Weights of a small transformer language model.
Architecture: RMSNorm before each block, rotary positions, no biases in attention or MLP, embeddings untied during training, normalized queries and keys, paired heads, gated attention, attention sinks, an embedding shortcut, weighted sums over earlier layers, capped logits.
Each number is 50 + 10 x the weight over the matrix's rms, rounded and kept within 0 to 99. Layers, rows and columns count from 0.

# down: layer 7 MLP down (transposed), 1024x256, rms 0.0641, rows 151-203, columns 192-255
# up: layer 7 MLP up, 1024x256, rms 0.126, rows 152-203, columns 192-255
down151:40 31 44 43 73 34 55 53 49 39 61 42 39 68 46 55 44 52 40 55 50 47 48 69 53 49 40 40 58 35 47 40 56 42 46 51 74 52 47 32 49 58 49 39 60 62 48 43 38 49 59 52 49 33 47 59 60 63 53 47 58 57 70 43
up152:48 53 41 42 54 56 34 41 41 50 32 47 79 52 66 38 39 38 49 55 50 46 65 45 61 36 57 43 62 47 57 45 44 51 52 55 53 52 48 47 32 46 57 40 47 54 61 58 48 57 59 31 55 56 78 50 48 37 31 50 58 46 40 46
down152:59 43 29 64 46 52 55 41 28 45 61 64 43 34 59 41 60 48 02 41 29 60 60 44 41 40 66 61 53 49 55 41 40 35 59 56 64 56 61 30 38 48 44 59 42 57 49 49 42 52 60 54 61 67 37 61 55 45 59 59 55 54 38 56
up153:60 43 47 57 41 50 50 51 40 63 69 47 31 39 49 44 35 64 58 46 33 62 61 53 45 56 42 29 46 58 42 57 43 49 50 49 58 52 44 71 42 44 53 58 59 46 35 54 37 64 57 40 54 47 45 41 36 44 49 48 60 53 34 51
down153:65 52 55 50 53 36 53 58 51 55 49 52 55 48 71 42 56 41 48 55 34 43 57 61 45 38 63 67 53 67 62 51 56 65 57 43 29 62 54 45 59 53 53 43 45 56 25 54 64 40 52 47 31 51 61 60 63 49 53 81 53 65 38 41
up154:54 47 51 53 48 63 51 44 42 32 47 64 36 44 55 48 50 71 47 61 37 43 38 46 55 53 59 57 52 46 51 54 48 42 50 57 48 35 67 64 48 45 53 55 36 60 49 51 68 48 43 41 47 79 59 47 62 38 65 51 48 36 29 47
down154:58 47 51 41 54 54 60 40 58 41 43 41 34 54 63 43 48 79 54 45 43 39 39 56 39 60 52 49 55 70 32 44 54 61 40 48 59 65 56 51 46 33 49 48 56 30 47 37 41 52 51 53 69 49 47 66 49 59 50 56 52 49 54 53
up155:40 62 55 62 38 57 50 50 39 38 47 62 50 52 43 42 49 57 47 30 38 42 46 65 38 41 45 53 45 49 49 41 55 45 54 34 60 66 53 55 44 56 65 61 50 60 41 42 71 42 48 53 52 29 46 56 62 44 46 40 55 67 23 64
down155:50 84 60 55 44 49 64 49 41 47 54 62 53 32 71 67 52 61 43 59 58 43 54 46 42 58 63 41 52 56 41 46 52 50 41 38 46 46 44 42 49 39 60 42 52 49 45 33 40 48 44 46 71 69 53 57 52 47 58 37 46 43 42 43
up156:48 55 67 48 71 51 27 56 47 32 49 52 51 41 48 46 47 53 40 46 63 46 59 40 56 56 41 52 67 51 55 41 49 47 47 63 52 40 47 30 46 56 36 54 51 47 45 55 60 37 55 54 52 51 51 37 45 39 38 51 33 42 59 46
down156:55 68 66 49 39 48 68 35 42 58 61 50 60 47 38 51 56 58 53 53 38 58 36 48 48 51 45 55 40 43 53 46 66 39 39 42 38 52 56 53 57 60 48 41 46 32 53 53 54 41 29 56 43 42 52 58 33 38 53 38 51 52 55 49
up157:55 71 24 47 39 55 60 46 43 44 48 65 47 33 49 39 45 56 31 50 53 70 57 56 45 37 43 48 35 65 56 35 54 33 54 47 45 56 43 65 60 32 44 66 42 49 48 54 42 39 58 66 41 41 60 44 46 41 35 32 49 64 44 47
down157:57 45 36 52 48 40 50 53 54 35 52 53 50 50 37 37 52 41 53 52 44 40 43 20 71 71 51 48 36 57 50 43 50 45 43 61 29 53 42 53 42 38 54 52 21 42 55 48 42 41 48 42 58 56 47 47 45 63 59 47 55 39 55 47
up158:71 36 62 68 46 65 34 52 51 53 68 57 46 60 71 49 46 50 51 40 36 42 42 59 55 48 49 17 22 47 55 49 57 44 45 58 57 56 56 66 44 44 34 67 56 37 51 53 51 54 41 45 37 45 33 57 31 58 51 48 57 55 40 27
down158:22 57 44 53 66 32 58 51 41 47 42 42 43 42 46 58 50 60 59 58 66 58 38 39 49 57 34 40 47 48 54 55 56 39 38 56 52 42 72 54 44 44 69 67 55 52 27 57 63 74 43 51 58 55 50 43 64 42 70 47 38 58 45 43
up159:49 33 44 40 61 63 50 47 38 38 54 37 49 42 60 47 51 49 49 58 41 63 35 58 55 73 56 53 44 59 47 63 53 61 55 24 42 64 42 43 65 64 40 62 41 59 44 48 66 54 47 51 67 50 43 53 55 46 57 42 64 42 49 57
down159:46 47 46 58 52 47 52 12 52 61 57 50 45 59 68 50 65 39 38 40 52 45 42 47 41 49 52 62 49 64 55 50 43 61 40 32 48 51 47 57 60 54 52 48 48 49 36 56 56 63 26 36 60 32 61 63 65 58 65 64 52 51 64 60
up160:46 65 48 34 46 53 47 21 60 57 59 47 33 41 44 48 35 49 39 43 36 48 40 32 45 43 53 44 32 59 57 40 55 55 48 44 45 69 48 45 52 53 65 54 58 43 75 62 35 59 61 56 49 49 51 56 46 52 61 51 61 49 46 26
down160:55 38 44 64 47 58 46 62 54 55 51 44 43 60 38 45 50 44 43 49 59 53 46 62 51 48 52 50 53 62 59 37 41 62 40 54 37 59 55 63 41 44 41 56 37 54 51 45 55 34 56 53 59 59 56 67 46 50 54 42 47 48 53 55
up161:53 46 48 61 37 64 60 55 65 60 36 50 44 43 59 49 51 60 40 62 44 36 48 47 58 45 57 37 53 46 40 48 48 73 55 64 51 44 50 34 59 48 54 35 36 51 66 38 46 53 40 59 59 52 44 34 39 23 64 42 58 62 41 58
down161:48 55 46 60 37 37 60 42 43 54 43 65 62 31 56 75 53 33 47 45 46 43 67 46 56 45 47 47 37 57 47 25 54 49 32 50 40 48 42 53 39 59 45 37 27 51 43 37 48 48 55 50 51 32 45 47 46 41 61 44 67 50 43 50
up162:65 62 45 43 42 47 40 55 31 48 56 54 41 51 32 36 50 54 42 41 59 49 41 39 37 58 46 45 45 57 36 49 43 53 52 42 54 53 50 59 65 47 44 65 39 49 62 57 46 45 41 43 38 58 65 53 29 34 67 65 72 50 67 58
down162:39 46 66 45 74 44 66 37 39 46 46 61 62 53 47 55 28 44 66 54 38 33 45 43 56 52 64 52 52 65 59 43 29 54 48 43 51 54 61 47 46 39 48 53 53 44 62 40 50 38 63 41 52 52 42 76 66 43 38 39 55 42 38 73
up163:65 29 54 51 52 47 49 43 53 40 39 60 43 40 74 52 55 51 55 50 39 46 55 53 48 34 49 48 51 69 56 52 44 41 52 55 55 58 57 45 45 46 51 40 51 38 54 61 65 47 44 41 54 70 73 48 43 38 38 56 41 25 60 38
down163:60 58 44 50 46 52 54 61 58 70 53 34 42 53 48 44 55 69 46 49 61 38 38 54 50 45 71 53 38 37 56 40 43 49 52 55 69 47 42 56 51 45 70 44 36 44 52 40 72 39 39 40 55 48 40 54 39 52 51 54 41 64 41 55
up164:50 44 48 52 66 43 30 55 54 54 61 60 49 37 41 44 39 63 55 52 52 45 58 52 47 55 45 45 56 72 56 47 49 44 52 58 53 60 42 39 52 53 63 55 41 43 45 64 63 50 55 65 44 57 48 48 30 53 36 38 47 43 46 28
down164:58 59 51 61 52 49 52 53 60 50 57 38 53 42 53 44 57 45 58 43 40 42 54 54 38 43 60 57 31 60 67 39 29 44 59 45 55 38 57 42 50 54 46 51 47 46 47 47 52 52 36 44 69 56 55 59 40 39 48 56 55 62 38 36
up165:65 42 30 62 52 40 46 57 40 54 61 63 62 49 34 52 49 48 61 57 38 27 57 56 66 54 69 44 45 64 47 37 38 50 47 28 51 26 44 67 47 52 36 45 47 62 42 56 49 45 55 71 37 50 42 76 43 50 48 38 52 48 64 36
down165:57 58 42 59 49 55 34 56 46 46 54 47 57 55 51 39 66 42 58 43 65 35 50 55 64 41 53 29 61 60 35 63 66 42 39 72 45 47 73 67 49 64 44 51 51 62 29 48 54 44 41 41 48 66 49 48 40 61 40 47 72 33 40 32
up166:57 43 60 55 48 67 62 35 48 55 50 49 55 61 62 52 49 39 51 50 61 36 38 38 63 44 60 57 42 58 47 41 63 46 58 42 63 48 40 47 51 46 52 56 57 46 41 49 50 52 44 36 43 68 58 43 63 39 55 60 42 67 58 39
down166:56 72 59 55 56 55 41 61 51 60 63 66 44 51 59 63 67 50 46 35 40 54 45 43 62 40 42 60 57 48 36 46 59 46 32 37 53 56 64 53 55 42 52 66 44 49 55 57 36 70 52 51 33 76 36 62 40 61 66 38 52 47 40 61
up167:47 61 45 68 24 46 57 66 41 50 64 43 24 50 59 47 67 54 61 50 53 55 59 53 54 48 50 56 59 49 41 41 51 67 47 51 61 52 49 55 40 36 52 55 47 50 56 49 51 49 49 43 39 39 43 53 47 47 47 42 51 56 47 44
down167:57 51 61 54 45 34 52 38 49 45 46 50 61 53 53 52 37 42 55 67 44 61 65 57 51 55 51 40 44 76 31 34 44 48 36 51 47 52 50 62 30 61 44 58 50 45 58 46 63 30 44 50 60 53 27 53 53 60 29 53 42 42 36 48
up168:57 39 63 59 48 48 58 44 60 74 48 31 50 42 51 42 45 67 56 57 46 41 36 53 62 29 47 58 58 46 58 55 49 71 48 50 50 48 40 31 54 48 50 57 56 48 39 55 56 52 31 26 53 44 35 47 52 60 42 58 35 39 42 61
down168:62 46 62 60 33 23 50 46 63 56 44 64 45 37 63 57 52 43 53 39 57 51 69 33 46 37 47 36 65 53 50 58 64 59 57 41 62 76 42 50 65 64 63 46 56 44 54 52 52 43 49 55 62 48 46 41 45 30 55 59 37 41 50 29
up169:55 50 40 64 42 74 50 53 43 50 68 47 67 45 65 43 60 57 42 59 50 44 47 60 54 47 53 51 49 60 48 34 57 35 57 64 31 51 53 43 53 59 40 55 40 54 38 58 59 43 54 72 34 47 39 67 58 58 55 34 50 33 59 58
down169:33 39 60 38 61 43 58 34 64 51 35 50 52 41 58 54 46 45 42 48 43 40 52 60 51 60 57 62 67 50 58 56 50 58 37 68 48 39 52 28 58 43 51 54 43 50 41 37 43 61 45 42 40 49 51 61 57 48 48 45 51 43 44 40
up170:46 50 45 51 68 37 29 42 54 58 48 52 47 60 31 46 49 45 52 46 53 38 41 47 56 49 46 71 63 36 65 43 39 55 51 54 57 51 45 51 36 35 51 50 50 27 56 60 46 39 62 50 40 52 44 60 51 44 58 41 38 45 40 63
down170:52 42 63 28 55 63 43 40 57 57 40 43 59 42 61 38 57 37 32 56 46 44 42 49 57 51 47 53 39 63 58 35 46 42 45 53 41 46 49 52 61 46 50 50 54 50 53 35 69 42 43 43 55 49 76 44 45 64 30 59 47 39 56 45
up171:62 61 58 59 52 66 50 45 47 56 41 45 59 59 63 50 42 51 49 56 63 50 45 59 48 39 44 42 48 58 47 58 46 58 62 42 49 44 63 56 49 45 59 44 42 42 38 53 48 46 52 68 65 44 55 65 50 53 53 59 65 44 65 27
down171:45 43 45 48 37 50 47 58 64 49 64 60 47 36 39 39 56 53 62 47 63 64 53 65 41 51 39 33 51 34 44 48 41 56 53 72 54 49 53 46 54 40 46 66 59 25 50 60 51 44 56 60 51 43 36 53 36 43 76 31 40 47 41 56
up172:35 56 46 51 63 38 65 41 63 47 62 42 46 65 61 61 56 48 36 37 39 71 45 66 48 65 57 57 50 68 60 52 48 47 41 42 37 54 36 49 44 59 49 60 62 42 41 37 34 34 67 36 45 62 70 43 48 53 45 60 56 45 37 30
down172:46 59 45 26 63 52 48 35 49 32 36 62 44 40 68 46 56 54 64 57 39 29 68 69 53 54 31 42 41 49 35 48 39 60 61 45 57 50 56 44 51 48 55 53 56 60 43 29 52 39 34 47 50 51 42 57 50 48 46 41 59 58 40 62
up173:52 65 53 71 46 60 41 40 39 62 46 55 49 69 43 51 51 52 33 52 54 59 49 49 71 48 38 65 51 50 54 43 57 65 45 31 48 60 57 47 53 46 36 53 43 53 41 48 50 58 48 59 48 49 58 39 40 58 49 52 36 52 38 60
down173:51 44 34 60 51 58 62 58 48 59 49 54 36 42 49 67 46 39 56 58 57 38 50 39 35 36 45 48 73 32 36 61 65 55 55 61 30 43 44 57 33 51 51 58 54 62 58 50 60 51 40 43 51 41 45 64 37 37 40 53 49 48 50 42
up174:67 61 47 54 46 54 39 52 35 56 50 25 38 36 49 42 29 40 40 46 43 57 43 47 55 47 57 46 53 61 29 40 58 39 62 36 59 50 52 55 49 60 41 47 40 53 21 53 36 39 69 51 49 41 52 54 39 33 46 47 52 31 37 44
down174:57 26 39 46 40 54 52 16 58 61 39 35 56 51 59 57 62 59 45 59 54 58 57 72 58 56 42 48 57 50 65 38 53 62 42 34 45 56 46 54 42 53 60 57 45 32 49 48 48 51 61 52 62 49 50 52 54 57 41 31 65 66 26 64
up175:46 59 43 54 67 49 57 27 47 69 55 59 60 68 49 39 47 56 44 58 54 33 38 39 38 46 56 59 43 48 37 45 44 50 49 53 59 48 48 61 48 57 53 44 54 51 52 51 45 58 51 63 47 60 43 47 59 35 54 54 39 56 36 41
down175:52 45 60 41 58 54 61 56 49 44 54 55 42 41 44 58 43 38 69 49 69 52 61 41 51 38 40 34 46 54 51 58 55 63 50 66 36 53 52 40 54 54 36 48 55 55 61 49 52 67 53 69 48 39 57 57 45 60 54 52 45 36 44 49
up176:48 58 30 56 44 46 62 59 44 34 55 40 37 66 55 38 43 55 56 53 33 55 55 55 42 61 24 41 45 40 50 38 43 73 65 64 54 43 39 64 49 49 60 55 44 54 47 52 69 56 45 57 44 46 31 55 47 61 60 37 49 54 42 35
down176:43 42 40 35 43 37 64 46 47 32 59 43 65 55 45 41 43 57 52 63 52 59 46 53 59 50 45 36 47 64 48 61 56 58 42 55 62 39 18 62 47 62 56 48 48 64 30 52 67 50 35 45 63 60 60 27 38 64 65 44 56 47 41 44
up177:59 43 64 50 56 57 40 41 70 62 71 45 34 68 67 38 57 56 37 55 48 53 43 72 52 55 57 62 49 45 48 43 47 41 48 48 61 65 33 56 40 65 58 47 48 50 49 45 51 41 53 53 41 38 44 46 48 61 45 55 71 72 62 49
down177:35 39 38 56 63 64 55 55 51 61 44 43 42 67 51 37 56 56 55 57 50 63 52 47 55 55 61 55 32 59 45 52 56 54 38 54 49 63 31 44 51 52 37 46 42 31 47 63 45 49 45 61 36 56 48 34 62 52 46 61 57 46 63 53
up178:46 49 57 36 59 51 45 58 51 48 61 56 43 57 55 40 59 42 55 35 58 47 60 43 53 63 50 47 40 43 50 48 45 51 52 50 35 36 56 50 50 46 38 61 47 49 45 37 43 54 27 64 40 40 34 56 52 51 57 64 38 54 48 38
down178:44 50 53 42 60 61 54 36 56 45 59 52 48 49 50 76 45 38 60 67 79 68 59 54 49 42 41 62 52 45 41 32 49 56 56 50 72 51 59 49 48 35 42 55 42 58 64 61 48 44 59 56 40 54 44 38 51 41 41 68 35 55 52 62
up179:40 49 44 33 44 49 64 48 43 45 64 31 56 56 37 45 57 43 45 34 46 48 52 60 43 49 48 60 37 56 61 44 27 46 40 50 64 58 67 58 62 58 46 43 59 56 38 46 52 48 40 56 29 56 40 39 41 32 51 32 49 51 31 32
down179:40 48 51 64 60 57 47 60 68 51 55 52 54 64 58 49 51 39 35 33 53 39 52 50 58 47 53 43 49 65 34 44 53 63 46 22 51 64 48 50 43 43 56 47 59 47 47 61 54 59 60 48 50 35 62 42 46 50 48 35 62 23 50 56
up180:48 66 50 45 52 68 41 61 50 36 40 52 44 42 64 41 58 40 56 45 70 53 25 53 57 47 63 43 67 53 52 35 44 48 63 22 52 33 57 55 61 29 70 55 48 42 43 55 73 46 44 50 44 36 61 77 52 68 52 60 41 37 23 57
down180:43 53 57 50 46 60 50 65 51 38 55 54 39 39 35 52 44 51 32 60 67 53 50 47 63 54 67 37 54 42 45 55 38 65 60 52 28 58 52 49 54 49 32 41 56 52 54 35 63 46 45 32 53 56 49 42 38 44 60 39 65 57 50 60
up181:50 61 45 37 63 60 57 52 35 59 64 49 62 57 44 45 39 59 58 57 26 53 29 66 46 43 58 41 34 56 57 66 52 56 46 39 60 66 42 54 41 25 51 61 52 41 42 67 64 48 37 45 59 59 68 64 50 55 46 59 62 45 48 57
down181:43 46 70 51 43 54 38 51 65 48 47 43 60 37 57 54 39 53 48 43 49 50 53 46 56 39 56 42 34 53 50 46 29 64 48 68 58 53 38 39 60 57 41 64 54 38 52 36 63 30 65 53 69 26 51 47 33 40 51 48 36 58 41 34
up182:51 50 46 52 45 61 50 56 41 56 47 53 60 59 41 49 47 47 40 72 33 61 36 38 41 67 32 69 78 40 40 64 40 40 52 59 41 33 60 48 34 61 64 56 35 69 30 58 59 40 52 45 46 42 68 63 54 42 46 56 42 47 50 48
down182:43 46 40 32 44 62 64 28 38 76 45 44 47 51 52 56 48 51 56 47 69 51 48 55 58 40 49 47 60 51 32 31 57 51 62 58 64 61 45 56 63 62 50 63 49 40 46 49 63 44 47 64 40 39 51 67 33 37 58 41 63 43 43 49
up183:45 65 45 37 36 44 55 50 31 52 69 52 47 63 47 47 53 47 82 58 40 59 51 58 61 56 58 52 43 40 53 54 43 67 47 37 48 63 37 70 45 32 47 59 36 67 44 46 47 35 49 37 72 36 40 44 41 48 43 68 41 52 59 39
down183:64 65 54 52 49 55 54 53 70 61 41 41 69 69 62 28 25 61 52 17 52 42 63 53 46 45 33 57 39 41 50 46 38 50 57 54 50 69 32 61 39 63 41 52 54 57 68 33 68 48 46 47 69 43 42 38 48 52 46 68 50 45 43 37
up184:63 46 47 60 65 52 61 47 51 43 46 61 51 59 64 53 51 39 59 35 52 43 78 53 26 35 44 46 62 31 48 38 56 37 57 63 42 35 56 38 52 46 54 54 54 70 40 62 49 54 50 43 60 33 55 52 69 45 47 40 50 47 52 48
down184:29 58 61 42 31 49 56 31 53 59 39 51 60 44 57 61 55 72 49 44 38 48 42 54 63 51 49 47 46 61 50 39 42 40 58 43 59 60 71 37 38 49 49 56 48 55 47 68 76 54 53 44 48 35 48 66 50 38 61 67 58 51 62 49
up185:46 49 35 70 40 47 46 49 51 44 52 40 53 60 57 54 36 38 41 42 37 57 54 59 60 45 48 51 48 54 54 58 37 42 50 58 44 71 61 54 58 36 50 61 59 51 74 36 56 55 43 41 33 57 54 46 55 43 47 47 59 45 42 51
down185:54 46 46 64 56 59 41 52 46 49 68 59 50 46 53 38 65 41 51 39 37 47 58 35 62 53 43 70 47 61 55 42 53 53 21 47 45 53 50 48 42 47 43 47 29 55 64 45 44 77 47 54 57 51 46 43 42 52 37 40 57 39 46 44
up186:54 56 57 62 45 54 61 41 52 56 33 44 49 66 37 45 48 38 59 40 49 56 58 40 38 62 44 56 57 46 43 41 45 62 69 53 54 38 60 46 56 36 53 59 51 44 56 52 52 52 51 59 42 59 53 59 48 34 40 42 39 33 48 41
down186:57 52 43 52 66 55 39 43 59 37 72 54 48 41 32 27 54 47 42 55 51 57 54 68 57 46 33 59 62 67 58 47 35 42 52 53 68 54 56 38 43 69 35 35 40 54 55 63 63 54 41 60 44 47 44 45 68 41 47 52 57 35 39 50
up187:56 51 57 52 41 39 57 52 54 50 56 46 46 44 42 48 37 54 55 46 52 47 45 29 54 56 45 52 49 34 36 55 54 40 58 43 55 61 38 49 77 72 31 35 48 46 38 64 54 48 59 50 56 19 64 59 61 58 40 41 54 41 44 38
down187:44 42 62 58 60 39 61 40 61 56 68 38 59 51 59 49 51 51 46 56 44 45 30 50 59 45 43 25 41 50 47 51 57 71 40 46 50 40 53 47 54 48 53 30 50 55 49 40 46 64 53 27 51 49 56 54 59 64 43 46 50 62 40 50
up188:54 72 42 68 52 46 52 55 48 35 49 51 31 56 40 54 57 36 49 46 53 40 50 45 54 50 58 62 50 48 40 38 62 49 48 32 47 41 41 39 44 60 61 52 40 58 57 43 49 33 57 56 41 56 63 45 27 62 23 47 48 32 56 50
down188:66 34 61 46 47 32 56 50 61 41 46 65 53 58 53 52 47 60 46 44 44 51 53 51 60 50 69 48 44 45 49 53 54 62 54 45 47 52 51 39 57 45 47 50 44 52 57 32 43 49 37 44 58 52 48 52 51 29 49 42 40 50 56 63
up189:54 58 47 63 46 62 57 61 38 68 55 44 39 56 43 57 44 63 54 68 37 53 28 51 43 45 46 37 38 68 48 46 44 49 59 43 55 54 44 53 53 42 40 57 56 43 58 38 61 56 40 53 51 56 37 38 55 44 52 50 40 46 48 30
down189:45 39 58 49 33 40 61 41 43 49 40 60 44 50 33 29 57 57 53 56 54 50 52 37 56 57 32 59 35 44 76 58 65 56 72 61 45 41 46 44 54 40 54 36 66 57 73 63 60 52 42 55 42 45 34 55 53 47 47 60 37 54 58 61
up190:43 57 38 53 44 49 55 51 78 55 43 65 40 54 62 47 48 40 42 53 62 56 53 55 38 33 58 38 69 49 33 27 37 51 61 62 43 58 43 46 56 49 59 29 54 44 59 50 55 50 53 57 56 59 51 50 60 51 50 62 40 32 43 59
down190:55 50 49 28 71 55 54 59 65 50 67 59 47 48 63 32 52 69 77 43 47 57 45 53 55 40 47 51 47 51 57 49 30 49 54 36 45 40 57 48 46 36 52 55 56 57 43 34 40 54 35 68 55 37 68 63 62 55 48 45 51 59 58 50
up191:29 45 55 47 62 54 39 34 42 59 67 45 77 57 50 44 07 56 34 58 63 57 44 45 42 48 47 65 61 51 59 69 44 24 58 48 66 75 53 42 44 43 65 52 45 42 30 48 57 55 65 54 49 49 58 49 50 36 70 42 55 45 54 39
down191:53 68 55 66 55 61 57 48 48 48 60 52 65 34 41 38 47 50 46 45 64 65 64 70 59 64 49 52 60 64 34 56 39 36 37 55 46 42 71 31 31 58 32 43 43 51 29 36 58 65 41 39 50 49 57 43 53 35 68 53 51 77 61 39
up192:56 65 58 76 56 51 34 46 59 53 51 60 36 62 65 43 58 36 38 61 55 48 47 47 43 49 52 47 40 51 54 46 50 34 42 49 48 50 53 51 46 37 56 55 33 47 56 61 42 65 56 61 53 43 51 58 64 45 57 41 35 47 52 56
down192:65 50 41 40 54 57 35 60 54 53 36 51 49 57 64 53 44 38 40 40 41 59 68 57 49 59 28 58 49 56 57 48 56 50 54 39 46 53 47 53 57 35 36 62 35 42 53 63 65 52 52 48 49 46 49 38 55 54 67 58 56 52 62 44
up193:58 51 40 53 50 61 52 54 51 50 62 41 54 64 48 30 39 29 62 50 46 44 31 43 62 47 64 65 60 55 59 26 56 39 64 43 51 41 51 45 66 61 55 47 48 49 68 56 53 51 47 29 53 45 52 44 48 43 53 52 61 56 45 35
down193:52 47 56 65 69 45 39 52 57 50 45 47 47 29 46 39 30 42 47 39 48 45 61 54 63 59 55 44 44 33 72 35 66 66 26 58 60 39 63 54 61 51 36 44 57 68 44 56 54 37 42 51 52 45 55 41 58 52 49 42 37 51 63 41
up194:65 23 51 44 51 49 34 52 44 61 56 51 55 51 43 41 51 41 57 40 31 39 50 50 49 40 51 67 42 66 44 45 49 58 55 34 62 55 49 35 45 36 65 56 55 53 65 50 52 50 44 53 31 45 71 39 51 60 33 43 68 29 56 38
down194:43 51 51 59 53 49 59 64 60 42 44 49 46 54 64 45 45 48 48 57 52 54 45 41 37 68 61 48 57 58 56 63 53 42 38 61 45 34 66 51 35 61 34 58 51 48 41 40 60 45 45 42 66 40 58 52 50 47 56 43 55 63 47 50
up195:57 54 66 61 45 63 57 36 67 64 50 56 39 54 37 41 35 55 52 40 36 65 37 34 57 47 40 55 53 36 48 41 46 43 46 35 63 52 68 55 43 61 41 46 54 48 51 63 78 50 58 47 32 51 50 55 39 42 34 43 40 64 63 50
down195:41 59 57 41 56 43 44 38 36 56 56 67 62 50 33 58 64 68 48 55 46 56 50 36 49 43 61 60 62 45 55 49 62 50 70 50 72 41 58 66 40 59 44 48 42 61 53 57 50 48 38 62 42 46 32 59 57 36 60 54 57 43 41 42
up196:44 49 64 43 43 60 48 56 53 71 42 66 64 54 60 48 47 26 48 49 45 78 39 47 65 52 46 48 35 63 58 48 40 38 63 72 34 32 54 50 63 35 61 40 35 47 39 63 35 46 53 42 52 54 48 26 53 43 52 37 59 48 51 43
down196:72 38 56 54 58 46 43 38 60 48 48 39 58 54 49 39 46 45 37 37 53 57 43 46 50 61 38 59 26 38 59 60 36 52 59 49 42 51 49 68 47 46 44 39 54 34 58 57 58 48 55 55 39 59 46 38 21 73 65 46 53 40 39 61
up197:52 50 60 32 32 38 31 50 34 68 53 54 54 52 36 42 46 38 39 57 37 43 40 47 61 54 48 37 50 49 57 54 32 60 57 58 64 57 59 53 26 54 45 46 46 62 51 64 57 49 44 36 53 42 44 56 75 60 57 47 44 52 49 51
down197:46 35 55 59 54 62 61 47 49 44 36 56 58 46 44 55 47 63 40 58 53 49 46 54 50 60 44 33 52 58 58 54 43 54 54 38 36 51 52 43 45 55 51 42 41 77 55 46 56 52 43 44 63 47 51 44 38 34 39 54 42 56 67 46
up198:48 49 51 60 51 57 60 28 58 51 32 52 63 49 49 51 30 57 43 40 46 61 59 51 62 47 48 23 41 54 38 58 38 39 46 42 31 56 44 39 49 63 50 56 52 57 51 47 48 59 57 59 67 60 66 64 58 35 53 42 46 44 53 30
down198:46 52 49 59 46 59 64 54 39 41 38 53 48 45 36 56 35 36 37 69 54 49 31 49 24 38 76 50 55 42 45 58 25 61 61 62 50 50 47 54 55 61 38 54 52 49 47 64 35 37 45 48 48 51 52 49 40 21 45 56 55 63 56 58
up199:48 52 38 40 47 47 47 58 32 69 36 36 45 57 33 58 48 66 64 42 39 38 43 40 47 51 54 50 44 48 46 42 46 53 44 49 58 51 40 55 50 55 45 68 48 53 60 57 50 52 53 28 55 61 49 54 65 52 52 39 50 50 57 53
down199:54 47 41 42 42 58 55 57 58 59 51 40 40 45 57 68 42 47 65 54 34 47 50 47 50 48 51 48 50 36 57 38 42 54 41 45 46 41 39 41 49 59 56 65 49 68 50 30 52 41 42 63 52 53 48 38 36 67 51 52 50 43 47 57
up200:52 48 54 38 61 37 52 49 48 55 66 49 39 34 58 46 51 42 50 45 53 49 28 50 39 29 44 57 55 37 52 36 50 53 53 48 41 61 47 47 48 70 51 57 45 59 46 66 48 38 41 34 41 36 43 44 58 50 54 39 35 48 40 61
down200:59 39 50 42 52 53 38 63 42 44 32 57 56 40 56 43 48 46 61 35 48 31 41 41 36 44 53 59 49 57 50 53 55 36 42 53 41 43 42 42 79 37 41 55 58 41 63 65 66 46 41 60 53 28 43 39 39 43 58 50 58 54 41 57
up201:65 56 69 52 43 32 61 40 39 63 52 42 44 74 43 42 48 43 69 36 53 48 40 52 42 29 60 35 44 57 62 57 40 44 60 47 56 57 18 48 39 52 44 58 61 49 55 51 55 45 41 65 70 56 57 39 63 50 72 55 53 59 63 45
down201:48 61 69 51 44 58 50 46 59 54 34 67 40 63 47 65 60 59 28 56 46 46 56 36 51 58 39 55 65 50 70 51 47 60 33 50 38 43 53 71 44 52 51 39 46 39 37 54 70 46 41 41 54 47 44 56 43 46 48 47 45 39 44 35
up202:41 53 54 63 54 49 40 50 40 48 76 63 39 29 63 75 34 46 25 43 54 59 48 55 46 30 51 20 31 66 54 50 35 53 55 75 48 63 33 72 67 38 72 42 44 41 39 43 87 38 55 39 35 44 67 27 38 59 50 32 57 54 45 44
down202:44 62 55 45 36 31 48 63 66 34 44 51 31 43 43 45 44 41 74 52 50 66 38 46 51 48 64 65 56 47 44 47 41 41 43 57 36 61 66 43 39 36 56 57 44 45 56 60 45 36 70 49 54 45 52 46 60 37 33 69 38 40 48 56
up203:76 26 58 57 57 44 40 49 44 54 58 67 37 56 58 44 50 52 46 34 63 56 56 65 39 42 45 70 40 42 59 39 44 34 46 43 46 47 47 54 46 56 55 50 38 48 31 69 55 50 28 32 68 51 45 60 62 47 68 35 57 15 56 44
down203:53 44 54 44 59 49 36 52 54 62 56 52 29 34 37 48 39 62 64 47 44 47 58 63 51 55 37 54 50 55 55 49 51 39 43 48 60 67 31 51 49 34 64 58 62 30 51 45 68 34 57 57 68 63 52 54 52 61 52 57 36 30 63 36